From a checkpoint of a small transformer trained on Wikipedia: tied embeddings.
Each number is 500 + 40 x the weight over its row's rms, rounded and kept within 0 to 999. Layers, rows and columns count from 0. Numbers have three digits each. The size before them is the row's rms in percent of the matrix's.

# down: layer 2 MLP down (transposed), 1280x320, rms 0.0354, rows 1004-1046, columns 160-319
# up: layer 2 MLP up, 1280x320, rms 0.051, rows 1005-1046, columns 160-319
down1004 110:432516545538520499591511523502490390506481451483448452544470449430515442545471501494476470463556502496543463564486496542512531500510449596525517480525437457473474541521480523512461484518502464481478480565509539497479498457529507491446460506502490480488540499519517507442527516508515550504503500480461538497441424518545532511500492489571414512543543437460527461464539502481520483571479470522500527513572457508489529605483558477566531546426492529459416508458524445480445518505525508
up1005 078:516513508480562500454508473551525447514524508539486522536520462482533482481461470527535591491480542527503519494455408473467458526527460540514477505452498514473497493550489444508494509521563533474529437459510549482503439466545451477467449464530451378544523522500481493528510528545550585511513482518429485455453523520553534517498504512511487524550521523559459465456437503523502401530506448488510572454429519571501529521510434476462479470523499498460464533585514517554510489553561527
down1005 070:490498546501490497570455533454502528457523522516490526540501536515446492506455504513502488488582494443462537569473487542489510471494566470520483519524568521433535527548527513515510528485522479449429496510468451540528532453437462475481553537463494517534521423531578553477531509462444495489567509470475538525480464502513600472566544489440508543514462511481543546470511485572493455503435518534530441506585471478567486509419545551545528538398462539551534479520504461453511554475489473
up1006 094:527469568455532531539501509507551495540478502462502489487481320439485442482485510458532501433497588487499539455543490563454534514486469539496466408509501492443548526482590503484444535479532471578411436553440560525513499510572483538476484511551457460458443460534503461506528455500438550546496544543493467562495523486500503563494465535496483509500519528535478525547437528519600509463496462512418517507490503508480467488564567431461482504511512450595531504481422553538586535458529490
down1006 098:529462415497456509511456487470560489491520472478562525471470450451508564431533523476511515450556527516462505509532430505476542515429516537545527505420531453506554489535513475537495465574508488496494581508516536614617509490534602528538480471457464445375513532537506540481457540548511532505466559504489461557443523551461486481516534545522538507537452473497495544562492521523480487452519530504479529471478500482533514476410506474568532468505478438508536460523470504470522516482509504
up1007 115:548497536482470523546478548532462427518575457557469465420541478582478467491469396520576576464469492531498527500465497515479446506481442539531484468451504439457491518500481426480452437510573495517471466567544496540549440564476527507533467513501488495466454488471489471484497548476523543529482530470518557482526492469542510483505413493551483498512526472482536451494461442456524498427472553491422491530477544534543488475527519551507535427494510533496495486493506456518537468539493448
down1007 098:462498557454482453499501481477468467512527478498467522418570507506462532500557503488475488493475423464529562501523424479476486454481486583565514557525512460475528475514531480399575577500574462534521507503524528504518507497524480449452514503489478536460535503497492505501562540474520476571512471458493482439527535502497558456455467498466472517461521554469531532526513434413524523452460454519436492462500487507516468503407513515476485504478517493556561443489553480531438516461467542
up1008 078:511487502500560420504580564550567410443508516488558595462462463495525488520504567591498546516538537418513401494519467447506502474489452523525474445529513567506500485508487520477492498475573541436496475511498533478528556516491454463501499493494500437526532546540408493530486472449589464472456503523463523488531536522457407543536518440462496460518458470509509523457501475457506463595460440468445571509509605524494471486507552532503446479458533507504566555492458539496524560489470500
down1008 083:503561523546461588518477495463440517542535503497474467478579504540481515522528467488456410490453471539524497458548492556451455540492520484550525544558495554479517533504470495569524473486496451530468484540553475560512551468462471570497533500497540531494521458534556533455485505520448471553447434450534474522453567505444486499544473445421492445462544478509533438504499491537471474439463540533495470458469426471538461484530436469501550524505492502466479481401591474468468476567513529
up1009 095:527499525426539476438488563457506513514488493484484562510549471481458475436463420445482451453453521508578468485418420490500436507412476528554513487500498464444494539554540529537471444505573481518522464517521533475456529493546481494485418542501521488415481491559447500462528484509517546557436545503519418542524553489473533539510395537462468438565527494566553527476496462483515505527532503435494484540511531520487463486530546495470451455529543470522537497533486540604495436549534511
down1009 117:507516464463559510433456497549524490506467529459498488504506515464491568446472505503480443500439487484516450445527434510429464588410534515585495463500502508491542498477531449504491423522555559506535535526499537509488502486499515439478462484480492487501489562563413523485489497491501553513529563570452453528496529476441484535520578548463578507464552473506503491498499480547550476490445514494500544472479460430502506480482441447568499497470546551496527446500463427586509454460522479
up1010 079:498466528501506457560486574579483480435466537509599474564525446420469502470550453536439463475449438459526512424487482505449544450474415575520431510526579466473493435478514440439482543513486515462522528552574519538448552516502511471502447538500556509473526454433414511419525476482484495458500489528554527520531521507514516509535504602543499489413614519538524489503517471553579502487474501528535500528557513510463527540468463475539483514534554504535499564552504479512465473470562496
down1010 093:505566565418490517512519489568452462540410468434488542512459550546525459456406507506516504530575474523511456524493535563502503543462486481542548553486514542480573517529483505518519486473471507558554439469490497528549480478487526479481480556509494495503480558470537525485494458486498450455435524554479484463491591494507577481473596512526525534559525525450506506439530511482493446523456455485516515446541505541515455536467503532507592524596492535431429452477531533506455536562536583
up1011 097:567543504478507447515543446423460516487556501571444520467497502517515478439478503532491531489519563573472567501529539500565488564435501473499479489581523431455533442456514530435457501454509464519484496554471518467463442445526465486450452502505535499501466422479569468512507505557475496561485482544520452550579440485487507526431476581448432459565447458535531517536456470529524459512540451384477560534441483539475456509548435510485504411484514482534521457566478556480579539533495541
down1011 090:569532389518575401552484505432504421492461507561499435528480462469518472546438512565507464471482564487499544538572458523488560467487456513401482539559525499541519552460522454463615498523437547534464500478480511437465490507518513533511495508469579453458473514552510462560539487555492529496436534490522480544545504525493509528435606596534497512519489476500592560457588563515555492506577453512446509492484480509518466513520495472497502477451527472528564513448468490469491490468509472
up1012 088:474567550521547481446528504473409560535463485514498497552468467553509460490536471405500536535499555509534471551494453512511475540440510480466484507521472415530519453529526608481478475467498493453540481488490514424513551478487508474539553519481538515459444467513508411468536491505467508538471572433514475531526456511434518505488524504448468463551451493533491497513464528456516547510524460510454584496459426501600497500551518451534523502442476454572518442430465479524526519599531539
down1012 086:487576547502437495544477485505490517533526470447475465491461572454483477493584440470574534553460519503479495516545508523508483473476501565502526484451473510517511469465519442492455524491504488493470547451516494509569559413562455590478415565463551440560544560459550457483515502454430467576494547499492511480501489514439567516489497479542534503425533478461510505506545487483555466484505499482447458497546535535503435547573508512532528499484446448504517520454538467488477500476518554
up1013 089:470512569454496485509470500476558434483525528468515509532536432404483449502467434531520446470472503456540512476503484395467455479533422524492499472565502500422497512529494500497440504465496475540440430552508535479562522418592458502481450536548468439469401473507476447537552454518474529521467522480483469561526512509515476541494491550536452510447519433489480457553458525479592505508499522475450500512429518455463483524554521495440456495503564530500584459510444515514538491504591463
down1013 105:538530464491454478500508522495461464449540446551539543474411551481496550480437499572501526524432522514452470525488444519517444541436507483611501548548556500516507477439525507523562461616490548502577572485459474555516557480514511441500478513476494471408514502515487491507442504401516529484499556483517550471491409493475438448483619537473557504486497493557525483527538471523420509543437524485474517518512468471553440512470481461522568504466517459473527461480473516505566435469498511
up1014 086:544591487480561461440505587509454536508548446523594497500489545513494509532528514465510549485508589534527482532486506503481496519555457452509515438534501458494466477492437487477449498502505458448499527504517540537562543478533536429477470573496504417435505516498444450524522502538500500471505515462472478518514475511514497523499484530515439504528460540508538494495570500497478482512551455551392559506453483428523453463534552420490439446428439478565497458437536508500588467521448522
down1014 089:448549559514435505425463497502477564491492508459483526496440505425523439477576518441429455475566453508526456589472550563480534562538474455512512571490500518525527489489550529454541519492510444501552425436493496524459480512481452415579449499513464536511497483498407563501484486473441520487548483526523525492515570481465494427493517498445506517478494592541556484563516525562485433520565470523567490526478496540443490490460509578532446568508470506486556491517520555475518462536465519
up1015 105:554528544503534470452499496495486524488472488513477496553536475588462449532532526509527460495573542467559437463511511519514506448482492591487524514498487471503505489543482543487399558458485426510490476526448557487509513544523456521540458482518503522506493521545558497451539511533554530552478534549455464568483543510490517486476437490437493445517467476558440539459442485504505470542501495546465601493504597503532493511581607434521476491592500476530569505488446528545544513448521495
down1015 088:516526500539524463509522490506500487431517440487579476448485552427519531475530494483566556554486507492528519454492549507457516496509454476508510551480432414512544545515492430522451506499508493482566588464495501544450579527500566460495511464466447500427467496572551472507461508494472474453478430534509496528486429487486555493388578486523537519574511525482451473530447513578515522534552422467539503542500497521470515487506503533477577541430460518511491484480522480521467422522461502
up1016 094:575475495495578463502424518517489521481467477555504471526559492540422493475482490510528511511500559521524503412480429502526534454519508530572540501492561482484437447474533511545493456496570603462525477452558477494517508474518549560454485492466536443524487557547465520493521510485511538465496525485541512534485499491452534541517468543468484444533502459466493530503506475494561472475518512515491509513532557485469477517489465437544473456554446441490414503462481454466452469470526521
down1016 085:522464504477592457495522515503460437556509462483508479538439482503453507490453550483479518477525500532503480523456555460538490426506444489533523561468488534444503534520450512510417543513413503456570505562540444473494502506448524460494437484524436497467506500503514536500448513537464537469473499517511483498450492478548529541503528462539552512499510545481575483538513443465529459472540518402578528505475468512477552508491541492508514489533581591477524460492545530490555484558439521
up1017 099:530502501483574489564447484457575518498533470520490461474536450509494497491386488478536529429455584493506429481489459453546422507476532404536483499457513507515535540515492486507457553480517573521482464392477535515569504527508497502500507525516525559487460430496416460462518527455464438510430556504468438456470433503431444496558474623476521435484485555513515516562495523523531470551430530534509533504518537520487478532537536521524528503524562443477524564432490525452445542528468504
down1017 091:395453539449512522490469414541544513501532561551504407479503471471538471568498606531463597528484507454498537484505487479458514471525509531550496464497548483497604504509482577545491501496493447425528526517499489404472504459480484509514434505487558507471520477456511492481468508478533585529454540489583414463535432488525508483540513464461525538550487574524517436540461533407473513470574459404487473484452494484511494447470530441490503510473458532521553546447521502532476491487493453
up1018 113:484520536468487456564517467409556484491548444468516560457503422516416458497493486562471499429462497494597438472461507493526448520421453479533509453461463449462477606483555508484437467474483432488452460549530561506464529484551547531508466527544531505399496524536496418497537494454475521545502515509508465538501449495448429510488409537513456434476539513491574549503488503481560532526440532451467480458480544485564546517560493526472438480486553510574589451483480498550515475509522521
down1018 143:509537532541532474527407436533533536500531517590469419466496481514475471485528497526483508471423488512518442409509514453498512524471509500612614539453487493435532511506485464457471498510508457403513596494531491574504357426451556501537548571494453461461420458522530490561502489475437491534485501573439536531475481455454443517480544556480577517434565501509505508511509487454562517502428511559567533496507490414454545470538533492514487438555502522495512424471470501512497491468440539
up1019 099:511520481447511515465475495522501517526536448521544504391462459474484479427479562515440388459509547499527512525471510415470454534464460525479529506499445499505537560528435583517524356497597493573462465507452579554449541518462591523516556491498572488477495543544522440463519483557473521516514479517527467518574448524488473465429459490470465461511443474577609540486429471503519448472497490529527544514529576585556576462542500503496554484530500552485560446494533469484432552527535513
down1019 081:455502521510550535508512526469509460489514514512489506529488497479500442494518453508440525487436500492462423517533426486492518467565535490471521523503524476506509436478561475474525420489539516441491497521489493504459548526471452563538513494497495537491481453437461493501485512498428463521463486515455487495515538491581469493544504548497535517486526557537432527486481541518419518443476525509461545468466445488528566541514569455497469594464417464412513491539557510530450489548483456
up1020 100:506589485485466475501505522452519512509578444519464528613546498506496502431497487485440455503546495503518566501496540443513596431473471551546506487484508490431568505437487488486510513506474435498547516494575532466496439495535511499517539510513402422453520591497567503449524472453531479539446538409564510492419442492540559502480474524484448475565502509458540522478491497463522484466446439472519514423479493580518539491489505415527488570473519547536517506458568549524527399527498445
down1020 085:537556522551450519536421486468483393539487505531461408509497501446525524515546433514508530499556471552491474487505551469496506557521564520443493492483531419484557475517467444469465545498421485568436506535568489476530460494507481498527457497488427534535517527566466445491471544536441497543518484497410505553421495525559601520526495450552532431492520487529432570483478527444459550503415468518490459449536472479504489486538497476487615584526528435514519550514470459480545494467545528
up1021 097:511591540429611466506520504478517517487496552528456490525555468460482487483473465498451423465550521532546530549500479474455505504525489527534505516484563505449482548537473506475477495494602505591494421524517567539519424472528534524504461578459475471492448506548505456460545490445420470527460511514506459491453561505467484526477460539466417417538495575531509528491466485468517526494462493472450500590513519455536557484521473519481550437458568464489550480495441546540587407490537485
down1021 119:530616458476484473470438475457468541448474543515481453497490512456498478450511461484510521547422541509481476549490477496459479553467551453517552551449497474499495520519549496537546512506551464582524523416473507553541432484557561473535457503444493486488540511554463485451523564466530526543435503581473485497500470543503475411513522523485446512499546464493568466530467501541530447532547490419532524487533432430531471560492485426485504490530498460542518416498499494508475478460535485
up1022 093:470534502476528437573590447579497448478522471573436492453478472458558474506463494479545505549542553427535516505527496435511516557517486520538474483502523455474538497518506555522466433512497444462488491542446537483580506595480444475519502530541484464559467458459553507518500454479487521486452475450450483520453483481487477505531483472537497422544492497536459505472476519469518592438596560486415513473488545570536605490541526539480490460578485564463457455498466600445566532565558488
down1022 071:423452483443511533498560512487522523493553486462500520380470525507477487505525386490462494516495473521523547527515480486503524503554509520480504566468503515501520491557503528537610474502520543457474502553520463453495504525453497516519478567510424536571465511450557546541489466506504500487489542495515465530451484503499536467517613530473530458524513543521559455440418544420510457413516520501475465485526460488519533548512555483470444488516487548519501499510435534483493498563579516
up1023 110:524588511492511528439440434459534472531563426496499559460499491485446460443467567491466457442510502464573498479545472540489553464552513521568489487416533502482489498509504477533521467466499476485444435533439537591498506482561510540505521498509485478549477517611613486471532493516558610558466510521445492499493529503477428487469457468532489542410585518475509439499464482461540531456539556475465544517490541500567539524541505484516537393518500549514548502459380442510495477451484456
down1023 100:471437521451603468498445484499500547503564507503491472437439519443504469562462517489434511474489522487532421485516435488457537580489537547574540494475554526488470481510486435505596505533463499518538445498538469537474459465514473491485519554493462449574490512491480488474520544503427556496485526516402563473468540522550505513548481490541495511417511533478551458529460474513462584520525476441471503581501457498501494509431469492495555495493409487461492493499431497519551504496492445
up1024 103:475514526499553543471460571519492473495513458541549499540497475535539467576457464489486568526490489527512545512491499555471451467514435491488529473506473538510417478576387574487510448493577601483463453523526520598478514484545528460502438552482589409511484526591499491489495506507459423490526525479468524452537446505491470513510487504525473501501488484525574501479462500500508483469543458515517435579558539494521613510525477541511541474493501564524565443503537569507483428623506508
down1024 087:482545551544442486523585572425500471502515531514507454514528491487532474463548398537435557532491520512478554517468527466479496441496534418464503471517454496527513544517393511567580502511467517449454516510413511490572491441496500482487524494528566560518455438459427470505520499500482482530486541438472458448511497520456422496479527579488501484448509423586527529537484558509550501540511451473557507585530470424485528577548620491471452430504559492455530497550476487531524480478508505
up1025 093:496523500477490529509530504434484539546513518531507470430520463494511482410520492504471448493565529507537554543427489477487442562458531520488508480484486480456515508517490538469513512493475424558494452453485570433501569482504462507472471492536520518427487480529593402481534449518587491529427428473500445493531515520470499499436505480414461490495519524540544469519436485462512519553550443502455604440430510481587505482521495528438552447500544501503573445480476544491487512517502476
down1025 091:439507592504564418533512562387483499520510489495456480533544442478509504494535513458480520459493520505464474524500456490550479482573468541602549469488496518518516543515478466537472557493508470482500485524525605505488463456527510478502520468524570492533502534511483432489522494535478426492542467517537547516462497513540504497488514504378470544571484476445499403530500510515455462439607524470463495417553471497537487487547571470503529482473482512435545507523488471575475476499512447
up1026 099:484530504463512494514459563525525461527529570514537493361537457461415445453477543551527508435442504531482526553548456438472474591538486456484509503531457463499537501473556506512502469463542547513445504538541520546536483540486523505596503466508596456470547493559514483511528538557545468498509531466487514520572534521524400480448518465516476537442508444523525455466523455442546514522516483532428440497496506518497500506532462526492517513552483622561542465487499451515495560470538559
down1026 077:494510508537455495464457464512523484497517513538377474502576472474472456474540487618473576506461529509492452443489466492490496542501558535485532493466503444510474511564503493452542516476582518507492513539529487483397488462498508541530587469524444521488539558436494453469440537466436442479474500529546464482506520471504457513512540550510516567492515454522564507518508538496473486432516450595501573479551482386516477546461512483502487438510521503388526481487614447577398462485497526
up1027 101:529605506436560449461517541459569454505567516507526455465477435519503508493430496480455497481444577553569506508434496529433495486463431510530490481496498456450490492413435502448457444471531518511424451543558575525536526430507544546523496516492548464502504509576500436477508509522457599494491552541539394540505491456479462529431399511493419489487510487534533481503458524521518484519535497474497520493527552544560510464582597477468496492492542539504483480456485509558465447526509410
down1027 102:524536488510491517505531406502521500494577489437518460526514474434516536471459473515549472520456564505493503510464467476512479467450576510577461465513500485479539485505539481501530487535488490467479506527536535436547418494469462518454554472493488470480449493586415476508512443503485582502509507564524494571482494478473428505384514500539515477564559512463548503457595571472509493514431517489437530513482524499545496498468502384502461461447592503486444485433518492398487481482489449
up1028 086:485558513494538491477478423417431522523513494485450486469496495444457524504457568453540523464495498497489493451528476543535446403316505510527524510497486462490481478485591542519468560520518605535486497437478538595481529546557528551512530449500460552501485575508542474495512565460481541512565504511459485517458548454467590473491478556503543510495485482528482619496516553472492549477483530510494555492496493512573477518519516515492543456534496497528478505558438528444529508530527512
down1028 075:481433524397468456534500536479560534491498551477486494464553566524553527502505513540532548455525505471461474538494505478546508555517438460541493475495461506506516520500485487529507473477514457550512580483566414527471485479450487495499509490535552539492445488523468505561442476496498516466514457540481547527412497498529483476515441491480470512538540533481518465460523550485510506557490480469509476450532561528550544510526528520479529518443481455424437506533573473504444484475484478
up1029 093:538568567523501457508528462411518507495484503526523501515518489450428490498447509442524489467538609432532473482503437496536484483483429532509484449553467507411550527433562475461488484487479418545466483520478506516469488461567540511486455571536513394452471506516549450517551480516466509555530492471476427473460545455503495587497422542538474458477496504538431459557458504506533561481447484489430491509433578525489474491541481495466506483456582550502580464490470543562532496527527536
down1029 108:566565490498481512514453529532516486478545530534512471516462499497558540505401470498490499475520514501484542461532465463507530588503550502555525484526559472506498488510510481490595438581508556515506526515550520560553470522495551477458520488464467472536528553515460501432475486403501611542487508442507443501550413518496468438545505576546498497506546498506506534522566533562418504454424512450503455485509444470514497491415451455551574496448518457514551486463569435474531491465462522
up1030 091:450533548484490554494431549502477494523497541474490527502492483559512401505463532494449540493542500561577529527568557534456511514499538500530464525492555492510509484463526474483490482418450502482477419492495526489513403528543494536552435487499473491515507469555551468438559528525528488560415478506553527550475576521492470530463465483530453519431539527536467509462496498415531486506554473469496496482488464528503535462534472521520502431511496559551565502463502474577497445457511548
down1030 084:578498377468515524500403456514558564437491426549460515465509482443504506409450426510518522571576533521503551470560448549512510517535471488543563529504553463555449496439476461502505545476450536519474508517549439570465527491517445427522550489513448421518530562459490469635489501534464573552476503449514545500438497508504555580550491524522562538472528520473475491488540494487492534454469501468489493525482603495478479518525498500495501532460510528484460483464483484455502554529442524
up1031 097:539524506436585481483474553455488504452563484494509557438465488518533482469484579506563514507475518528478428555424516458510459540517522511515530491505506453450486473522435605521507455480506562537453481534461594450545477464501550495477512495496511493452510464496587478499520469535410464468506532464538496529501401474514525479430494564501517510549444489477499502449441463467477502548509426483482503548489502482609517453541540550492579487540463524534476452470513544565535453508515561
down1031 082:438551548584557436483495486567557518471423593491448466545539553529483498459525511507510513597480510496485533482477430498466506487560492462498529475516474456543537513490503441573457456516521442497442519498499479589416405511554541510493491560478515484504564450544475456496474535529440440484510472576470506421520517480513521486437623514524558459423511495478530482468571492528504485490432585534529521534540509466494497513490526462490493516518511531433494552504559469531447489476499501
up1032 107:487570558502515509513499458490486504528466515479450466506524480454418398457489470506485422489540498493532525524458566510510488490443523555506486489497499417509464551515435503535468570427457400539452357546468534507501451511510502553513532478527542457545509463532582493493521473508535484562398503635504433536451521502492516508518391512442493430502488538587550479429450415492586466567565461459489513575462512525588492517574538506565422487486545509516545480445474562485587520502475544
down1032 098:443509450512463491521558570541501487472482516488480460452503562473635478486538484475492510553548454545459528537510448447440527534469540527446468534536475442494485487489557449458505495533540582406527587481471415535486442504507555527532524490479469500546511552540472497504497503507486511529536499460567466482464447554452432487436543529429524491470483453573527499495510525476504587474519484536555503530527494533476506516495476465515565495419513496514576475553533503509540426492504448
up1033 107:460464527432518411521552518562574518502524456391568546541567531518457493472509495508512463538421497499517497485537600516459456460452479452500455515501477492500483592446489523455503498472540459552495480415516486573433519489545511515504513499484505490470455534525469526462533461482552465500548530505398473560547462472504450510526482500510472490422513462478501491493511536491543543559473511506516512539458474464496512538516453484479504510521496525560526530489424472580465491518504480
down1033 082:501513563577451512495485489533506521552515492450516482519530462523489506474519549545433471564427505585514452470451516513450418473563488472485537472458567519455527477505450472496514588431531478478535455522499488533442520429570499500441413487505454464537473550483490552495442495513484489536525497522462475452561436548471515499535454481524469444506506475508467534602517558460476581535400551538503490465460437501486525493482537463438448475533521487503417516486475470591524454503502462
up1034 111:524485509484474449462513460526437598490581420536544597528483527488475520460477543462584519533477483507529502464483511460487555450458431528511498442551546508467492502394553463419469481469538491459495498535533505540456501481491583514515484482498499546397478557550461522500484458513494560488553522544452522586440446463502424521540489569511474600466493532483453493453414547580513457534476440534483517489405462543463531478478411503471486474552483500526487513494482462515475463492538475
down1034 100:445464498522509560478514535570490537511457473523477454517509408533583532478504505428501524474488406507543495431505457561519605423543593502486531497489481510477508479555518512480562427480502481480502413539519529506476504507429469509497419502478545529513544515458520609446497483490506524456577499563570506513423500534478507485477474539494546468488506543496511476541483527536491494516462464531458430432434530453501532498477509505446403496512486512585516535512527513505460460486504519
up1035 103:509503513532536462515510412522526553474487472550469523500492503578529475469474512459573528508419483506512375524479476568447485510478467461535491513472565504517452423470512492428529376494572541520558521444562505491454483485570503487458500486493482512431467604530569520459504589475502562499579477566483526519542423502485525542529511498496445503545554464464509420504490475499557520522447430484485535582485475496514423479512478456557529508526503436564495487466536417518491533469470516
down1035 091:493565511522525534512561484443551438483494444457540485525430482415490489506547532516496571546469381479477473469511550535531574525478578533554548478487504550533464451549575500497491531457488585461509502524470472467590475427532495476526513529518469520447460508505488541562495451516454560528552464484519464555477534498507509518486602581538500506493487512549480492463494503479511457481591510532500502500530431528377496551505552440421487500475518532543504518484438551524513433506479477
up1036 095:457505594474539505508529485526561504490433413480587478521570472407470461515497416501529478473507549459563492483483449457456482465469445517536476472439516476477479487546547465489458542468525511501466437553518562500538547492496477483480490532524531450541501485508512494479572450469501532561413485479466509542483513466486467545539503538501459491457520443528456482520457483517549524548552515479516553473512531489493482550563517481432480487478599558453551484457466489481482430549588461
down1036 102:517571465537459504429490431525548540411422500488555480539524562472468529447497462497485544523563485542491445535411428537574488494468539482534534638454497471528517532497541486459546459538497562542534575478542458497544535505537462415480515485440469520486562472486484539489515570512594515511459538527491535489494434574464512480508594487554518505504503504528471521552448498537435484537481478452530484463524448479490492500466448521509533528527511469503520456476512460517546496480461480
up1037 119:558523532436478455441552463479522527498540558538532555401425500472489483458480561498492449475552545540524484536403471466509520579484446569545487504521522463475503516502498581429518491493476511538450444475485493453427494434572521512512467525502495483495498553535516444534540504546482571527545432514478534568523460510504485503396481552483475547532520451541495484537473511451532526509480378470497482470394518471524457504534484532501497408504535457498471455506482527473507501475483505
down1037 119:485567548560380496515502502454446473513480490559467502505568581496488503545537529483522531519401494521496527528509488537522512522523518452483538497438457496539478516470540455516480467543495482487515483508488482563486445458464505526490542497522535499457547538510522531503466567487480453477539500515443524550488494490443509479493554495512477578482506557547522490493525536491526486480533582479492445529556565564536565486544497521529537590530554547483538471437547442494507514420465457
up1038 108:434544501542528504519523528510588584493466477430540454568491463412461499454528477450498454461528463468560519425466490488490560486523506515487502507456485485481472475482551503545429578461521557491485495478583570512504509501459519488469487502551457499483521542496538541531507489550498566565568512461489454522497483498496517524538484548555495453471484447505467523498467488521504499509496445477573465413506465481481497509484502445490472546456572503468490492486458540495507413532488529
down1038 112:539450479485471450603455521521402462511502492549556520476489474528562507569469526506514543443490500510472451567486582437445495509452471444563475440538546456534517530472487541486538452502446462571509491495502460583524521452483521450538515481481569521464472502564424482458466575504468526423477500530498540449509486455537463502466522542410518515463516502489452469547581534498539506527487469551485483455556591494506486439487467533518579507580503472455541458520547508515494587451488526
up1039 101:458469527503483492478546437523507514438542412485556473577532488422477499508516495534472509528433491504512475547505431570504596475493494443515505474422525470486462528496518477492471500464519531461559439434521510497543521497485546486479549512489512516495513522502542495442493481448504568487521497560521456508446509499528492516543526584478428502564477475436532537455450421501506534540487465549403521528466525510530556556499488488571472423461488467529429454486491532487565447549553490
down1039 088:406457602529429495463547496482546498458516491475528529535521527499456440553496477455489450513535525494491556477493509500483531516580510464520537539524511464543590491512546475464506559513465564477555461516523539498480484558467505543478441545504535507489598486531466591541491460516498527478575482566525446585486466505475521543451501462523508483504464501494482555445473530583532489467564488500463432481477487510533487471475457630571434464526515545488426425543475531539453493522538555
up1040 097:542470562459518503523464467466544503498521518487509520472500423421450441445506509549554514451546557393582443523469450482487436477473428556483528470514488482454553487530435497454411561477528461541446423532501565545507513515521518474487460515545560481504461482493484479448547448472467490537479523555486542525470505456527461524477418555567481538459581527577464532507437482481536469508544511517500535477454580447479456562589525439465523511483531524537600434521462500495519473535539505
down1040 110:544530480505478506506444488483452486490499513538444502513427540443514519462475490507447549542498502525438510512502473484580457528482554429608505536445569442498585508483479476524544526555486501555556549483491498519465503481481474464503521504450575512502533467528548521509443520550574501483498478527481561449533436503569483428494477502518589552507491516577464456582448462489457484534561550513482466435470513495485452525503452478437516557475460488505522359549526512490511513467476546
up1041 135:524543506486436439507541452516568548489553544465587533509495449417460494415473534511521445470510496538545420450477445466530560497458492518564533503522487453487519584488537525526475555493469528556518461488487521448442482459619460507497483495505489518536494549491528461510500483489401544505482463439491542537466453511438497520457450576433418468520518415465614484500442473418524495435451468407459459459450523520541494454551552473527470499506521482525543522502499542543539442462494439
down1041 151:494512429460529514515467450451476500485483516489482537525478473532495488425537454543539479493500577461448561458547537526530570495501441431475496490603474504519534466475506552487524423487533514515488350545484480552484545500517484569505495501480524502490533432537546486456538473450515436442549499501546578454482548498523480487546492605445507530562446523501447503487506464449515493558522444534508530514520569605510553501502496520498502525530447518545523528437507491436485598420529485
up1042 089:538496532470493444455491453559454537468505513558486543492522526499509477443495519463539545480459552524500440550476539531438440529502463514495463534502495501500517536445528546533472497488575497493469484499444456547493447490572508433483532589540534514546461530501432483489503527553481494517507619491419543470499451485575449516462467518537487493492388468484444562461519530512547476531507471511426544516484483540497432477547491549574513537548421500487523445522510426483586536519471549
down1042 089:530427471432496482534501587517496487550539528470461490508522478550460525546577606509454476545484459433600490452494521487478510445505496483501510447449517528498476491461519466495491453515348486453503522487519493485484562557422487552513499484508460499432544522451548506485494524480508489470556517518487521475521463500471513497488579483466502517541534499398546563501565421532537451518551492546577447486460516544507507480416454549517551546480570498521460468475479512415475541513463523
up1043 099:491584545470616453480471528532467474498498419490477475499496464567434465529515515473472475447481493534579481488429505525480494476487488574535528557461593502487489484499477540475464522475530554533472508498482555508573551478522545532553465463482481498493531514538513498491512544544531509490481536577468515535504439511566500463468449485505483476474503453538372528440443511465482481475514510440510496489547509441480582528521501461515552450565505468478525478568400455547559471545514463
down1043 078:466502519453501492449450509495471540565439477564557497554450492458591507450523473523551481476430522482479510434520537522473550537482544529464527505466536468497502534482497485469512465468492493477527606445503479515475444506454550425489505387516504539547483571443484500441410477547619486499447492577498432541518469475563574522513573459517572476411530439560484535473544515536517536473422446466559465517502467493476436459508503496511479455521529435550500470544506448528490465471473465
up1044 113:507606559525547543482485501544581538514476542416509503476514502419501462463524555483510438505499521494605482516444503467480519475468487580502515519484491518481490553520454547503437454460504498552497396527537572566500397523534522485548488488492509441480485468493500480522544468507501550543563418553471483502473535527512440527439466516585440572489504507503470523462528479481531477508495524553516490422483559512472507547508417444473449492491582599511586449547458460476509436496489498
down1044 095:469482532510525551477468469414541470465526441475500540493456492470473502445547521485494387468476453478470490487507478457519552510552479460509530541472557584504492493473516476461506566517521467510445427480540538512521478491500549476501572436501489473481586559442468496508535480506488518473522546500549445502465477443523504553537480516493508465425511533477471541487587445426500491434459457511518508477505464529480518513522553559470499507473543511502473515556484494496421492502504459
up1045 102:532466507445520471494528500472543584525465502519492558519483464470481467438448581557551527489437510465501416496478513472416511467459504513532503461610472553479567459432453540465528531478563566459497485546539516479433475504538513475533510497506529423416492524540489473471519491478569511482482496585399467520471472511502551539464460516519471618551487502522463536475459476495530513543566524496459519533437465513441534486520454534527441466502483430523495467528526459527480489512484446
down1045 094:520481483549523456513436550555484489501471512482456530490521515540556464521484510460517537544427495535471450505439421420519527514520517453348505472472500591477492555485490515534530526502462430475468493424510542503489457479571522565516538481530558508465572517425581413471516505531486460491458562500488533492487504520446442491439468404480527481505493487465542485483519554503498579424474423484520525513440503467544477522476485496536518509533470451543523468492496458476522469495456538
up1046 122:534512541468535511472504580525475471459446416560483476516503477560482419523478541503474495465488513468524460544469479460507562443518459528556491521550504498502439482508435542517447507455503531496466436469517593486510518512504532566509508527498499473423497508572508504502508499525456529411546555452472467541549548480596497509515392563446444514509442482502450544441468415542529478541512470516521593498521552519587511467572536534527492482527516438571564462441471495548496504548502487
down1046 113:553560472453548488520619474590498586467516565515557434459458471529543535572508497446600474484474451537492533484475527442568490462524547521452529543531527527561552572464473511524554515494484509546459479498503463565462517539459470516515494432515503459514434491553521559509517555479448447524464541536481542489479472513443508495557603508427443461504488466515489485456435482446444495453465446553507518552537508512538566478544571440490515420426528531547504518532523490502507486496476479